config = dict(
    head_dim=32,
    positions='rope',
    attn_scale=0.177,
    parallel_block=False,
    lr_head=0.00965,
    schedule='wsd',
    doc_mask=False,
    train_tokens=98460000,
)
Each number is 500 + 25 x the weight over its row's rms, rounded and kept within 0 to 999. Layers, rows and columns count from 0. Numbers have three digits each. The size before them is the row's rms in percent of the matrix's.

# layer 4 attention query, 96x64, rms 0.416, rows 87-95, columns 0-63
114:492521515497498508514540455533554499454487505492489454469535504505553510499519534516487509486508517494450453517547517498495489475544510490496499469495512532530469495528508503488535507456522508
101:475526509512483453498494494471526505477469478497497501526513460507473524523506509519478483473513460489545462473512469525561491464495483503508485555482480521507513524499510479467524548541500461
101:455516492516518536454521513513474523510492509534479518493538476502481491499551479517524529522503488516489531538516462535474508539491540554531483513461480455516484539483506491527490494499491518
108:496503478523490481499513502466483493509511519488568525485515489476494495536487503510484477535529481457482443462468508462497517524514426473502506510475542498467520516530497485503526516514494541
085:464494528520496471500473492519447482498522482528510461499490504483492490504493487471540478528480479417522489436504541509517496467504497496464498469470519500493552517493509519506470475488514495
117:490475474512469488534484512455489513504558545483519513499515491467450469534445504508488522545497485486516479478493502493490486510536461484470530488523545487477536474505498486487528475519495527
103:506505514486493492512452510514515501476487475508483507498468473537500525488486522488480494546489537483510507512456449519547474475442510506494464517518457487473509516552479508450497491453489483
110:511452513505524510504492493522496486473499523515448504472513499479482513490533490483503496507476549484498507464454507553542489518520560486499447487529454503473489530491519518486489524529526466
083:500461511481525521495498512497503505525507487480455492520503555467547493459490487475502505465486546557501536534503499518510474515488540509471515460548466501492478486477492505516468494511518452
# layer 4 attention key, 96x64, rms 0.364, rows 87-95, columns 0-63
080:461487527513514527506508483477435471516494498518451520459505521513529521553554485476494510473487498520479513506459452540476465502464527509476477477518505494480509494472491508503500514481466517
092:465551541498459481496462549521481481513485489525468493521489498496515491530530515471510519477510515552523476445506488491516534519513502508521478519504478494476536557473495500494489499517448511
125:505571520508452493511522501507494497475474526462519493498555480526511504523482525513465479495452541499500482496468487486491480480497524473546533498523497495521493535460499509504533526495473549
093:508513466470494485472535507506496476489531486505534505479529486463549467482495527487528486505486514418505498474523494503487503483515441455506513540481478493485480510514510474524554491468497498
115:504472482505512520477561501477443500495503520533494525492482475485484471449507486504489446530508498423510499530515501537489515487534478538516499510483504496507490516521471458484546487487499494
084:477495504486501514495468508517550469520519461501512529492459539460439493499517501517523530506510497487512471500514520495485515528499420490474483525495480513484516496528490515526469476559531500
102:515450454489530534516489458465549505491553483472489486464495489520483533491459483505506527503528473502468541493515504495507475495492494498510510478497488497477486445546531479533520487461519500
073:545520478517486528498523533518496469552507505532510481517497520519506532498494515493569514526532540505545505451503528488523512495514517485455486495484459515494453499469516481526472508506529478
101:486476509523554502485476486479505531480488487475477490491469510515454536511529479498507497534515474554492514499511529510502478539489517507485476455502550490498521464541482535480446484521535476
# layer 4 attention value, 96x64, rms 0.44, rows 64-95, columns 0-63
064:464481507546460492492500491486461511457480536512544495528494475519489514471553543505493522498521510495500531502534488551495474512519460506502517570493488512468507508473504474512504538485476505
087:523506492525509542483525506473459477456504486521536518510472520483469489553546510505490549490529484515528511511523499521510458508515513509494550521481478536475489474508485499524531552478470521
089:500501532504510476468524542469482493457495477534510562488495511464480478537517534537505501474529512496511518564520521521504482559503490501466514472486491528457486486506490468516510492529488494
074:523526521500509497482486504507518523507500510498496515495546564492496494491442532497513479507490533501476471510452571463504531498474517477505484448502534514472507508503477494506489494545546472
092:477500478518483508505470525470517478489500484507507507499492539534469499458484480460459493499449486511483496527497512472486499497518533489521504484437504501509473559518500456486517505554553469
095:501526497503522511512463441517488523499474554488514510534537450515493520526495492525565500549481504502500489472506500512487500473513507519515531495477484500510511483433481499470499556506473499
097:485466493514488455514513505508472483501529460486471491496487521537515516451523504445503460486490483503518486552492506484493550502492553525462469496529512467487480534527481496496503445516516494
070:419495466486496486494476478492496493500493533467498516495495426499515526469530463499494514561489477488478534502509485545493479454505493490506499519493485483522508498455510483518494507465464519
090:539490506539478504496497491489465492493486513563545469551475491522492491525536512511537520474528508489508478517576456523508480526520490518518527538510476483497521501498517496477482521483469502
094:474498500515489529510503503496509462483510462522516519486456515499460492515521461545461518522498455490498484484499475520469478487555489503500538555442466503498498479533547524526504508491490516
087:562490505508509503506526500493496526501502517510530477513520493486522475508519558519487491473523505518507539459513457537502453487517446505504502534497463521468511469466532494497519547484465531
085:525505517513469529487460511475523482492510537494509461510525520505469470493499488532496515522504503483469456451499509520508478487503462478560500517527492502529522472501516532526499579495479536
078:501483523504465526522456497466471469483518484515509483519514517533444490496504514502483518499500492507508455466471491500479490467544490519540519565490469517484515496515524539515490538504466552
087:510498513504536500461536491543498503521529516489498432494505531486506500498544468440529468483498496475512508535493490467494493492477507529480501442518528506568486502498490505471510481489499464
083:536502554496478504528515498480450483472492486513499523519528515515496502536506536534502486495562487514491485531513507491496506511507472534489498540529476516432533455522514521498462503468473518
070:517505534515467473496470455490445522511480513511512518534538493506502504486502521542539498488521525502470479514491499527494510526519467518500476546510486508431544506480505483521455465484464509
060:430490464505496491481484502491439487467484512498509538506495466517484540491555492458467507541507472525508537533509481529498466479497522501502482526490476513501493492480494454515520509476462517
063:507494515492531480514505490518497514506476512507523496496477520519531474478445534503518462483513533511503478502471544430487536504520488523483500464521578501461496498517507509468500503541527474
077:493490477500509516489525529516508510523522483526490461493464552505508490459479491438449474503483509492484504520478488464497498506491516492497458462510520503517486539529498477487507442503561457
096:486531507477499517505517533498502484503522492493471555485504536448470513509507498513461513527504486491480482536471525522521512453473512470483471496534500524532514467536489527527484436451482497
095:432524525503507501445502486553460507507490474507488505483494526472481526546491461509519493517511510480528485476447482495487503506469500519482493468539540518537494458482499512523502461493483487
089:476507481529516458502535468568496508528473466490483480488508494530547523495489509479486456556498484494517550480486495520475511503475514504461454491543485481499491493480485495510519464490530478
082:516507545473497479496526501520490507494506510489481507500527467469506526551525503517532498501531515499545500494503479511520508449505492516493522513544471506501528436503502558492474505469436541
059:458481462514516508490496508476470503478524518503519535505453477516487491507539479497501497507538474511488506523517492554514459450468529505494480491536498495536489438516516501508521535473444498
069:471484478495499480473507501496454503478491533457492524508526437507515547516558475462502490506525503524534538525509489523527490498487536513489491505531456497491493483483487472519526528484448525
065:476522473491516498532474521527544468512488477476469497488509533513486501463452486489479474518447500491480480506455529461491523516487512474500479446531519494533493550511480525504507462510540494
059:433486484497491458473510481492461490473486511486503526497471436512506530471564482470490513524525472505507532525516481539501494453493510511492506533484491484495504463498505476505514515473453519
080:468510470528523537497487485496500472521511522503491474521503501505475502488521432480466497570466456473481470466483473507468503456494529499510462490484475494552509513491478505501535478480495501
078:467488491526524471486513494502460492465496472510504496479504514488546490489543580476509500490520530510507529514495518501480480532466504516480481481500509523447484522482469450512554507542511486
089:534538526486489488514481518515524517538469557459496537524569477490518506517492522547489491496511506520484501478526522527528511507477460464491483530509464499473513481463500494512463535480503499
074:493515507481513522523458490528515509531487503499496491505486510537493456487438502513505502515468503504463468490469549467475513493508493502506524476475576515529494512493494522469460504543556494
074:423489448513516497478507499497474508498494529499503503497465452490524498484532459485480518530512481497498534486507474549516466488465505491484468494531496483553491479491499467520543504457479491
# layer 4 attention output (transposed), 96x64, rms 0.428, rows 64-95, columns 0-63
058:492503484522499522505547486486528431524543509489484505484536487482510468558469486503495468500484506525496444498473496457500540487485493480465527522483469509501475503536493482516490476459509466
078:502477496544495524520493488499530473537495512508453478504550468483526476493477480506499459502496479502498456483469479479500526508501461442526517501490511474457485517503552458499491465526516461
081:499500505477494566513473491497515503543518511480464464520522523523521486507480484457519475489512467524533507460489511473504482435512508455532508518506526490526511507531558484530519506481509522
069:502474487461520511508491513544476549505483494487508530489464516522503508479530453492491523497515492496521553493553477552513455494531487542506496505521499502568493509502518527518529507488486535
080:494506514495514497536504480556489520533472501455476532498533435485517472507485506539510512473540492477505484477512505512507520531490498504525490507560493529502505476446461526462511484469489520
083:497483481492460513503506506472535491497525485492491504469464491455487535472472493486408504467495547506473492553481511507526517518474493493471477500504483483524489502549472521509482466470510498
074:463535504485520491514556494512566528495489529499526482485532460468505496522464488545503559510520485494470504453520511502482477506478487508530519512521485541508500490456482499483529499481480524
063:518508495512490483492534487483534496483520495516506493506520500494480509542475559514452460492493542525482452507463492469488552527486497485454503533506485481492491506534454523459485482469533478
080:434490510513512525532526484472518449529502494478462525476535487439505517504492493508507468497482492500499484496456509447506523470466505476492480498454487532459482491486521456517503509503514479
088:528490494538513523504483495487493483511484495506455483515527487498510482517493541491526479488504510520530484482483454450504546521444482439498494479525494499433489501472503475464465502517525468
072:489492493527474511487491495469489431487535492482500488518494511516490486514506459494532492499479488491513499518476496464519503469520530473458537479432516461511492529543502480562492484504496454
073:499465481510523505503530466499432484507459499535473538505481507495511534503511514471536480512479523538538507559518472530507527512502481519459491512450506503484471526515507494486491459505516466
071:466490475528537529491537464517531488522480526519450494476502486483527517508466492496532511513485515512506505528521463507510552525430482473447490488497488489455497501482497474484481471491532480
077:500518505505466473549518515444468486463461505482525549511532453480498484494538503519510506496489487509449511494499519542522456502537523497538511553485530510488502520499510493516530525517499509
067:476460466505549524485525511509574512512544517509458463478493536482511523502486476474526520518476501521550505466508462496506495474472492476465499490484488501482475521512529465538503504521513498
062:457495492487517529503540507504575481503551500500476485477497524490488529534495501485487494539491493519538494501504491487511519461469519503422496485478467499523491493548495494513486530463534515
056:512503506528504507502522466504567514534529523507470482516547469469498482518447530518481468497516507501465456498467504482509550515508476478473537507510492477465495509522473518475499489448513503
055:499523479473484525517494512510480531485538503486507517473501537506513515486538441481492550494503472503495554498511490531500435490526523534526503522524464524538521504468493493549498510469484528
069:510517518501523452512498497499480510485469498452525554497536470510483471502540494559536505494530448488491516454514493505497493506541516544529527510515497513484512498450485506477516542514489518
086:532468515509536459478500513507518572506464507535483476494511511536492505515514535511511454542529499518534497443525493494502500523511469501498507517510526466452480520525518481480509536534509500
081:565521496491486518489488507440514498478503513515525476491488516505488497473523538457488479518504510526447516538518503543541512462527478497503515491510491454475529523509534500486492558471511508
082:543486506493504488475498522454526484456554499474576486502492508499475474502498479530497543464513516502453485473513489473514487492519488535506551493477477480511487520518499524473486526502455500
067:493482498535501508473505505461511505497509503547487456490459562509495511491504535470506502532469505505478517518496499527503468512470477452462477508462554461469494536518523465533506515524497486
060:526485527491492490512513460491520530513502506530454471518550472462483547514478527498493473523507508520475467505471493476507525515541456485495530529474530482426498509479506478488506475483524501
065:499517517530473505497533479498561501523540520524483450520520483477498487504450536501464499514495488497459451520465532520487517499517458482480523505465535481477494519520469514487499466457493499
055:527500504465501474477489509511473568496482508518546520488470505516524519475511490503499540478529504490508544499566516533507489495506520558527479505524468508547506467497482529455501516515483503
056:515512513535503518524527480484540501507528509511476473520548489470491492549460550526480472526492507513466449493450491471487532535505474464474522525514503490452492520502475500491494485465518489
075:509498506520513459519518485484531509485462492473515514465533455478469508488493537558474494490526523532490474507494506495529551560495477522492514506508495495453470495518466495449471495502519473
075:506507491475485542517497489496544481515545529477537499517525498529494463518469423490498505482494478498467517496493512488522491461534498505523546504503475501566504500523546521535497476477494500
082:500452489475490488460504511521488501488545484520484460505459537514481499499509497468494507493493524494549494512517510515498485480515492541450475470465517493537479493583480527538513486505471505
065:502480471454504488499481498515470528475483510501496549493485527482498524477528459479497526462504524507512543513549467525503464532496534533507464510554455505525532474480496526507510494485499540
065:548513526505485476495496472479527486492520496506503489521545489488456515524491539524479455519498508522461443508459513471498554506545479513508543509480508486447494499515487506475476485473506475
# layer 4 MLP gate, 192x64, rms 0.448, rows 0-43, columns 0-63
093:525500474499481528499522486489484498498470521480516519476485523513550486505467528490485485460517488501501475495544483546488487518528541509473503509507484536520498509406535532536511493526528481
089:475497487535526536487488536496454500480506499518496510490549510513475481517524494495531457498548502513481489502538482532434543540483509495523509532474487472510482508524540516463505491514480542
098:496499543485485506467549497491452510460525526505476492489476496455488513460503512497517462533479536494476554511498512454491501529533472506508516535492507512502467528471513524513537478478482458
094:503514506464506527510489520474475516462513505520446503469510506514494520492494542494492477476475464489511525488518448520491518540549482510550488524521415518469514524518499472513493497482496504
101:525498494479487546497465464463487482499493493471451490483498458539496462485527484509502508493484546483505459528516526520507475507492479523561510520471509470528473547483471495495548489485521508
092:475458478443497501527496538497503519491523513522503533510552540498489469480481548499502480465520487515515467542532514509477503516507486472533480496477495505547525500497480481499498440471518539
101:497488475528536458528514479529481500490493487503498488508495495493499525496505530490474491497529473485455445492501492502509527525472531424504583532558504496478503496532506508522513500487500498
101:500545483482485490488509489496485463501485480433495483478486517516542491512490520504476445472449526479479490527457507489488460518475474498470469497548502484528530529488535489536505473489521516
103:518493480506521502512506480451452540485457506491503474481489468522507540492498516513458546512545469488545492502475552444525505505513531502498499524529531478525499484494507491512507457487537498
100:533497512525517471494518454486478448504520522500511478462494464492502502462495511520525484474523468507470500513543532492493564481513499493493485522491524474473478486480485558484538464539531502
094:517540510496508501506497496489496522465494461522516511463512508520485502552513518474533499532486468499507522490526422521479526504481539504505479483454542506561463490526475506487470492509486474
107:506543481497539489514484485499504485513493427459522518500453502515495476480539498530469502484536510483505487482517482543496483510501526471518529488521494535481482476500478529500428525477500463
111:505481453541535454512524500494482501513478542484497489506513562487500537510493488529486501455523492549487460499505497510470497532501548440487514484527485507513526497487502532532492457486495496
093:532510482502548457506528539470476510483484536508468467477532476462505478513518526513487458469483512531536526510503509469503490516522531524531497493456461491497502472462525539513491464494512474
088:527504423509491495501526502457546519484459504472557495498549499505507525498526508496442517473495493494498529554536514525461499487483494482483516479516491493500501462513516471476523502522495507
090:482483484503521470500484520536517551506469505491497501491456511468507530511483530515489494503513476487471535507495480505518511529507526467457504499523506522442482411504544529503488463516490496
093:448505505527510437500511532475491486541496514509523485463528504508470463541487508488511495456460523498480515517511499463465495475516451494493486525500513509511541513562518455517515506490498509
104:489494532514516496506480471477476524519535506500525476440532543504508535530512506535500505520515486480521520550470514509513544515453480466453516482520504454495508490450469533491487510491513505
106:477505453497515513501477505518485471516523486506552480468492504543502458512477469458475487506514504459511495538528501534501473505427513455499502506482515448513474470505479484472483522485507527
105:462471486460521511510468491496513491503507499502515509497506473552466544507486504519536490498477542439527533509461445530485487495498464492501492524479502503502513537551486443499492524482507496
110:511508511470471519526466483460483518521547468530541488474514491531476487461494524528528495576499518498529512486484481522484486472501484509490484476523557508497482496519483538503480516469537513
091:470555531465489507487555522537512481481545475463516471475519514530516498503502486496474503489481509519513505462521506509478537498495507506487515487527477529502473471489538507561531541463516480
095:447478501459528498494487487451527491515476484471511523486492510520486492505487501459492496485511507486522524439505483513506547515506583467469498482486481481475524497468464501515475483475524528
101:491557491479534501549541473474495477472520489523475465485535475521493490500494471483493438527510528474502507494519520512461472508476512483501533495499479547488482495474453515464485539513492514
103:468517515510480492491519515480483491495555527481526492496514498495497527451515516490504426535485495490506501495490527500480494545489490499516507520507514542468494481487524472529565426500500470
104:550500502516531529556520486517492524526495497464491508493536499536530502544507472482537501500481570453499505508513482537474479501492514502521476538526492556510507496474492486515508485467528496
093:500509465480473502502510524462499498525539513489511499459554488510508547509503495547517508524493516506504446502511483514499465450525476548517482542477505475528485508466474481474516460508538475
104:562492507478488519489511489511461464552529468527505513474505510498464495505506461543511474472529500494507542536498508494488487470458523502495521516472514506504518521464505448504481464549513523
108:507528516507479506515463536500475507476484527466572506543494484556515529511490530517523521538485468527478504539494508503486506488512485480526512492532509510501493432465461528495478510483520502
093:489474481483513464472461540514512502491526494478461500463535488491467500522490556478551520472520504512503499485545529517494490515508502498488484551447480510519447472508467510526510517521520480
101:523524497461483530523526484488481460457523482505493501469495452480541474481514514475468476497539480499541507497491518533470483486523477506489483494453500491468527508493552475487510509448522460
104:524463517486513484468458493499513493500503444506513485483477530562535497516474500481480510486475498498480511518512471496417492500491472476523495534478525486521478523544501469477512524457501524
106:515532519480501523532520513471524528483544545537514513512504486522517529480512522507518462467516498487552478470475536495459532487495446487519518518510537519487517491501451538517515519500527518
109:505514477509528499494505464459524559499494536445478483464480466499512508490500475558513472499498498488492447542503448505494484485523508506507483532555517482536520498501505516521492506533526494
093:484500486482474535530483521492469523523509476491531519503436486456430496527486492472512500530509528497508517490512462533478488498496527462549518500522505528521475466483516491494483542498496543
089:487481497535507519488515476502467460445506491494494460524480457467508493505511503466511525493525487493554475483492495491488479458528546491517516519491502505503454491458484444513524474518550470
094:490496451484480486488476458495516510507508463484521473486520515510515540564504450511532501541514490490499501504499498480500449460449508500528472481500493482516550490529500543516536498480501470
093:481492461482521478480531477449494514547478523499532544464482498471510481500480490483480519487528537466518480497495518455485507513492472517492508499532531499546493482456464495491503519505500431
104:529514519490475494488540520487457457469537491495487473473514475502496459428516464533527526506519501505525478523468513517490491533474534511495464517511470496527519535482501492506522497513545466
112:521516485503468520524528444470447533517523487522478471528506481508476516451498490526533527556526508483505488463521513481473481459459506488531514502514490534510499470481513496503524510545514514
084:515479507512476477500522509486477523503477485494532534512498492527480458467502457537509513525539564522493520518523497524458534515484492454493480505487499442507530504498489493519464472541479541
102:480523472483522492523517496453447492517473491506511506524464504507517499523532532464498483513525484491569532497448524488530531509477487489510503501506479471508541465469538521501496479485539464
101:482488497484532504522496455494477515524490498497501454487518452502514492527520512477509487475483456502542544494546546472505469528506539486481503488496512467499476468434498477507533501547498491
109:488489506482512549516512539483499528484563503517539499485500480574499423514516491527502512506508495505503473468482490525530488454467498478495513489517534527515498487492501508537531485495532505
# layer 4 MLP up, 192x64, rms 0.467, rows 0-43, columns 0-63
091:517480492507494526535449527519518524498461514503487495468494514544507482488535517527539512522474527462497477543494468476531533523515508503471499471528466466524525516518491457500511537448505507
082:487476514494472517565519482509527491544517489505535489506535503479510534487490486500524514504528499476503504545518461583518519468515525463496507462518457495456500517471478506507506488490497480
093:505478504518509451507471498494506512483518509466554502516495478490531510496479470488553458459492499483493497542506530479507515532474498511470453513542496440508494476483468530465473480509523469
091:459515467476504499527462551483521484537504535478464527494522536494442512532520490531492504484475501513503505523511535511487513517493511540551521490479478483469495520503511543502498539523549493
110:510462540516490528508483496494466500483462503522496530531508525529459478500538488448453507520534467491520479517511492511484486474488519518516531540493465465498457468487475458482512466469483507
102:499503533523497496487521478491495547502572504475517508472533464526493535504541487494533503479535511548492471523489513457546483512486481474488474492483504557513492465475478489471518472509506505
097:502478471525486469520515464527511499498564482509468539522529449519483484470497506521470506476499558515494492495502493527495513496438503481489554488513499537468531499506479473515473504477484526
108:505464486534511479553485478494501522514483529484509511509511494535519497505500507503470506537551500521468510533518579512501503540491484502448523480484470527498496533518480495513461476507549471
093:552486494509533489521478553505485480496501507488492519556495510487488469525543432509473476493474450512472536476518487523472482517518510486486495524502530523486483539514527525499508536503483468
093:485484508502477462489441498512514547491486462476483474484534477509504484507506486488548506507492534454504479497479458559489529487482495556511480490506454512470543532491512518507479487528509509
086:499484470470492488512511495478512526491494516473491500517460483504488502491465509496528532546548517497483442514519490470511503431503506512502491512501484476500507418526490549487483495540487534
105:500519463482531531493463544499512502525485517449511488500509563492473490513489490460493481483429477500472497513500459481543500473503511523508500461471515513501480450514523534492504483506500534
100:509552538496512476485531563507520472473519539523507546487502530513507478517532501482508519467466443494512520501474479455492503498523450489498461505491511533491507487503530533491487498525500470
116:513533489516519498499573473478494468440495531540495512483495497477474488515525539509499477514488505538527455469536532463492513500555481492540507508523482506480476501524515495468492500529507491
101:501523536511494538511529552460498453473508491488455488514471444492463513508478456524532505502481464522478552511502485476470498491493486502514536488461497530496482544476497531500489515506489507
088:472453503461486498506460520522515553476429494467498472534475496495505515521483501478480482521483507501499544507500467442512513512490475500478541468522512509490477466494491526492480478514455501
100:470466500476517496474460503543491463441490504542473455485492497517522435552527480518499516493491546489505488526508490531486505518505463511511461523514471480515508511528491499529484529493487507
094:509524446534533550486502488516515524512482557512460454495521495477504479502499472510471455490488543499497489538505477490537534486536488492500498510530484501486513498502536483543526490520475544
105:514488500545525499490482486482538478473528495463516505455513464491515503502533452490501489512491476502509509484518480473475515451487537497488456517475517514474450524564460484498525486471500532
111:522465473473452535483512520545540520490474484517537525484521484534499543493505480473510517464513521473549515512482541506453483515496498489494463482505516524512482544494524464520514501461494514
097:503525479482465530494495492524469517498507485562539518505541511535489519426458475527485514519541491463500517488480496498524505466484491519526504504476476477526454474486524483514525512484470498
093:522506478533508507497461525527511532508497505499528485456500531479466480482519489488526506483523503488483491467467483488521447526471556527479501465500439477549478497490480506537474462494505477
100:494477532463481498513494484495504478507527517523497472516440485449502463498491493517506488481453488479489483579472518487474504488496502515545514505502517502509478494472533465457538518535468478
119:466491479505480548475465520462514493503488497499540507497477481538463478519482506500474483477484488524470522498468509489516486498533498469555504508477535501546509536465575513478504498527475514
114:471476500476453496530516488468486514491486533481531525512483492474510541475477503543495480483483488512515501494533485469431487487535495530507468517481488507424544492453493509502477486499499508
127:513484469512452469464497517499535507516523535499547527510471539473478490465527551527476472480499516465511526514502527524484506499491525508541511514489543495485554497554495525481496515485503485
087:487487495488467453574472512490469459498467493488462505475478538485472510491457494480508518451490497482507486509451508475484511468495465508524528523502451506513488499488481478471507524462503519
097:497534457486508517454478530506481453550523474517484484507517508506491495463475475483487502534499512433518499486512499492501483473480490512478503510519524534520506542496530472559529463515536517
099:540485492515551519521488491522475518487475565538525480534472469517480509521472476435510525518534510478485520521528481497483507501483499504474482524515457524500491537501473480494519461499464494
094:508516552546518532495488488509517499493467499492510525515553499486508535510513479512538470492465556491501485508487491515505504513504513506544566532455436489527509513527507465501517488509514519
095:506523508491538494511481486450496483524489477514526456498513498483464503510467525492496493505493481503548471447483482441518508445551484520493456507504500516507487480455501522489522516530457517
101:526456482520488467501513511498491498500522491525493476497466500505520475510503516462519515471497533504514545544462503487520456526476525529539567474491459494518509481494530485570493494498505481
115:485496513511538478507479517506457461544489434456477469499491502517551502511489523475465470522527460529519477501525489506513489532450536515503492479469500535506510487502515519491480467531498494
094:508536532506492449462504491541505463536510506509529496498549461483563465532489508482504534490493519481515505486530537494508517479479517487462452483502526540510490474517511485464474497501516480
089:488457510499475497497488471471509499469476491531486555530464546489485483502494510552530501488534524502484500508509542476493496508531490490488532506499490513450481444474479497499449550495478474
090:477486494452492523496517506476498539515543477481506522472523538536553500457463512497516482511552507500498497529519531485534493478495524507508518485466477496494540507459493508474505520484496570
092:493541488477471479466519523472500513461510513503490473469475444510498506470457554498507543521493476487513515554477507490513518482536452540476494492494526494491489458490468521516514476508483524
091:478500503523494501501499510542475518532475482497482454508525546470493483489510501497515519491446470511482496495492458489500481478504546519496443433479496502511542491476547493478486459493544499
099:497513543520478472507491511520536505518491500486469511502499483509501463487497510463514505508474496514521473467529476439456469447517519508519509535490463540447517526478474519495515484486457539
102:503484541535517469528487472504479529473510468500520541495529472538525501474467508470500495516507495530461529491551492498472500520489514510456518494488490537506515447438471484505488501525519468
091:479502534536489503472504532499459476467459477486540541487517494496482449500512472561487517503500495494459538514438508471488489508465494493506514529466509486547513503533482522509486504519480509
101:527529519474455500486497505508501492450512529504466503529522461477476488472539496486522524492508494509492482473506453490495513433551486524549489510498509505475498521512469494453485512443509495
097:486481539473471537508541516470529471566500498488470478529488468521519473492517511479492502476481492484514491518457511480514506450525517488503467464478509496538460494470526516477498451501525523
111:492484516495496509545512497523505524497467476461543477538514540473501531507501504470511449494537468539499505487517469488496439495506507501510529502498467467523510511523510489476506533428518480
# layer 4 MLP down (transposed), 192x64, rms 0.435, rows 0-43, columns 0-63
091:505459499461461460440498503552568514490502504567524492467482498483494505458509502493470502508522533466504481514486501497513499511519469499482462517467512487491486502483505489553485517507510495
085:511488490524499499505472500499517496509525542471505497489487481498504504475452522502468513462473451528488505431542521444491516509541494481560533509530534522514515474486492490509523506473467500
097:493500502483497527506493525521476453504516505513427490499468479492459494485502522477525514491464442510518496477439485489476489441508530480489519487471527516505535497510528497524520498532544510
094:455515480508526533488482518478458504534485510468473522526500507430495468485482494521511462523493501488557497472522492510494499487480554486487485449525503470493520524501459471504475498472511475
100:463523495575517503529474460450587504460523519524535508489499529479492487496486529526470497518500504491509497485480504483509486495494505533513491517542523497523487513513494484485487448499488500
101:496464526534468452499531491496503487523492514481484547499485500513507537549496522481486485516489458508475489468497501528497469535507480523540520523548497532512480479486539496477492481466567502
099:482474518521470497549493481475465562506519459530489531525523490466490529459517492496526500472497471491472465469471522502447525500465512488486497476451483469492488481521520522495514516478514514
102:495530507542511530526492483521478477477514447448473510495562497536525539510476555511501477502501513485496517515520475539482519493466530500525494511506546504502487540521533475511519489484494530
104:507497481523506538454443515467532499524510494522472521539521477491546462484475491520529495512487504538457498526514464502508516550531489501517485523493505531523489543500496524484517474510553486
101:484523501519485449509575500494513507523485445503494500512489543512495491505512499493503527511505503493472479502465510440492453478508467477513504441520524468479478507522506536457493528517528502
087:484496524487488532470498524510526501505486479454520518549482499502514453508522480468521506470520513498528499515496503501483561491517472498468430521462490484481531489537478538479474499459515530
103:510509488479505449522553539468486497474534467533499517520478497528502460516525515492543484529505521492496478538489506519503484479482502535500506498502452524491488472463490524490480429493544483
108:465485425482524452484476536520491525481480504516458508515489482485503515532511507507477520541546491475495481491491556529493457494490503498502484503475496473510502539462474467493460503501486467
111:503489495505511497501441514505494499479521497485465516533491540519509536522543504503553475513515476495515520506519454503515539485507505458461466567483488490542510487476468493522473538524479502
098:479532538535483461484528483498473554514498484480490501552507496504463506437498465516507464478481522540510493496522456481465520496488495483528478477488525512484483486474516471521468490525466475
082:501440506527501555484526505513528488532523461526479503453490491501485487506470506523517534504519534563511471466508490480516466500504516542500465518525528526488482514502498468545525522483516499
097:464526512521516503525528501454563477515527503504511509547518472507539507446493509461515514502480482483498504498526518433499514486509500474491530544489532515495522475493477454514486526519505522
097:443511515509519528531489501469485519496482457486488469533493493465485490568488493511524442503505534496514515506476499502487503450466498459500528475530495502538478511482479501486523552508469489
094:541480529550547524497520436496476495558488545510515489499476495507509445512480538483474510528491501518482519471498528472515492510519498535500518543488524487511519489514500534501490529491538497
111:511485488447533497531478513496456470510510504527496490490462488480461527480465479517530515559496512472475540489512470473506506518491497439494470497532509457507479519477462488502497466529521500
103:501506469468453503507489507475489510499519466515496484515491469489534511471514542524552471536472518510515457511532526474499521519507466466515473476482536496502471533501450532485450536505498485
089:492513491504464508528466496502461513497482517493530544523518498502523520493522459529503520478460493473520514501489499496555474436528488516511474536463552543460525515498512480469512514483530502
095:520504507558480480505478538587491543477485486540468494527503517467502524540524506518482508490499465526481506521503530478492501509499485484489517493486512498540517508508545452481510536474517500
110:547472562501488516511541519522517504478486503521504494516517537480508497531524498542501515513491487554472490528496497478465557563500505481496537497504504472492545464513514473509491505479476521
105:517484510456497485475499518521551498537486496453518494506503536502514484473478488490546490527507495503496480521462481499518524512541507505514573521512442460503510460528501476482458495470515503
120:491514517456544533505472514513455524470469461500508516519489456502510509524508464514510449492533560502497486496505468485477519511503503472512507507528516471449512497475499508493520481452453528
096:454491495555464515463534516477496517503476528503526520463532543458487469522536484536503536490498492499497483494479481475527504510452530520480537508488499467497510518473512464474534513498475524
096:480518487511540520475451527528471502536519459523509502521515519498488510504488513477479504502525510491505485520553486477531516492505483464434486499511495540510545521539471485489493477530461551
093:461511471463472495514442541504496519528509494457479530538484441503495468523473498533500538516491478493531501523508515490485521481502486469469519515530477533532489511484505542481526540506471501
100:472511483504504492506490452532488540498494492460484517483511505535489483453471488522533522508528489481515536530524493525512526489531454481489508535508504494517460500473469515497530458458435481
092:501508483496474442517499504503454506524520491532544480508485507504511503512483530498513521529493478517472512486556508513477491522489460438504527529441488528497498510439508447498492484515516493
102:496516518486469479515495489453506486478480488535522465519487493477490518501535452530471500527529476516460478466500496483522509464503469486506430468524516454480515467512491483475508543486520532
111:513460469498457544496559487519495515463506515477500468497509488524477485476526493525492493514535511428529499485464514503496477510450494468515492525489489483475470514518476491455533535491516494
100:483509454515496459474510531512470568532490508482496518481512502481509449448513507495496524469474482471530527496546495463491474501532487486497523510485485484508485486492507511471547515446517476
087:479520477503463524479459506497492518466487518486496510515493482485499498472546475523541523513495525454505479577529479534543500462509488507475482478509488524510486506484478509503540481470464547
090:476534506528506499535500538538482482442490508493535484471456494504512505532493476521500483473460488539479533520521488514504471524512528536496497511500500471567505537513539523464473496476492498
100:489428492533495505522469475506514496453471507528460480506482527509488459465445515487525501455476494492462484510503496492456526498521496505494503511484498480484501452484531493488542532539518512
085:547520481554496494511510528536454462512501504498513519513510480522481524482500566535513492449459508495508504522455545513482511499489455507462493485526518497506530505478514469478481496472517486
097:481492459503520507477474436478498500461480507460519465521505493487502506496479534478493511523473512480567518455490524476474546478511525480506491510533477486508511485527539486465492500508446508
097:468496476509476504480464515504564462515486504508514515470472448527477482505474472492527492500493518515501510519522470546512465442518467525519535470484487510497503540486489499504522455468469496
085:471477507507502500498455491528486455519496539486524492474491509510515482524528498507507494468479476485448515483482544487468448529455474507507541466486520508514457519547497484531499453493509531
105:504560496499493477509475476509545493505474494521472474514466525491507503495526483502456529495522475504457532466516502534438559493495482463523516524528514479476470511512517506479491550488495512
091:446514559519501457523464523507500487467481505480484515486463510477502490497501478474450492437502477517491478530516532470487490477479512545527497519536484516510517522509472514461501498539481489
112:519549502506496441502485532499581482513481500476466496503532494491488533482539485534485519485525521496474496523520504528533466467492539489548525481481516508514524483489532502494512474503503536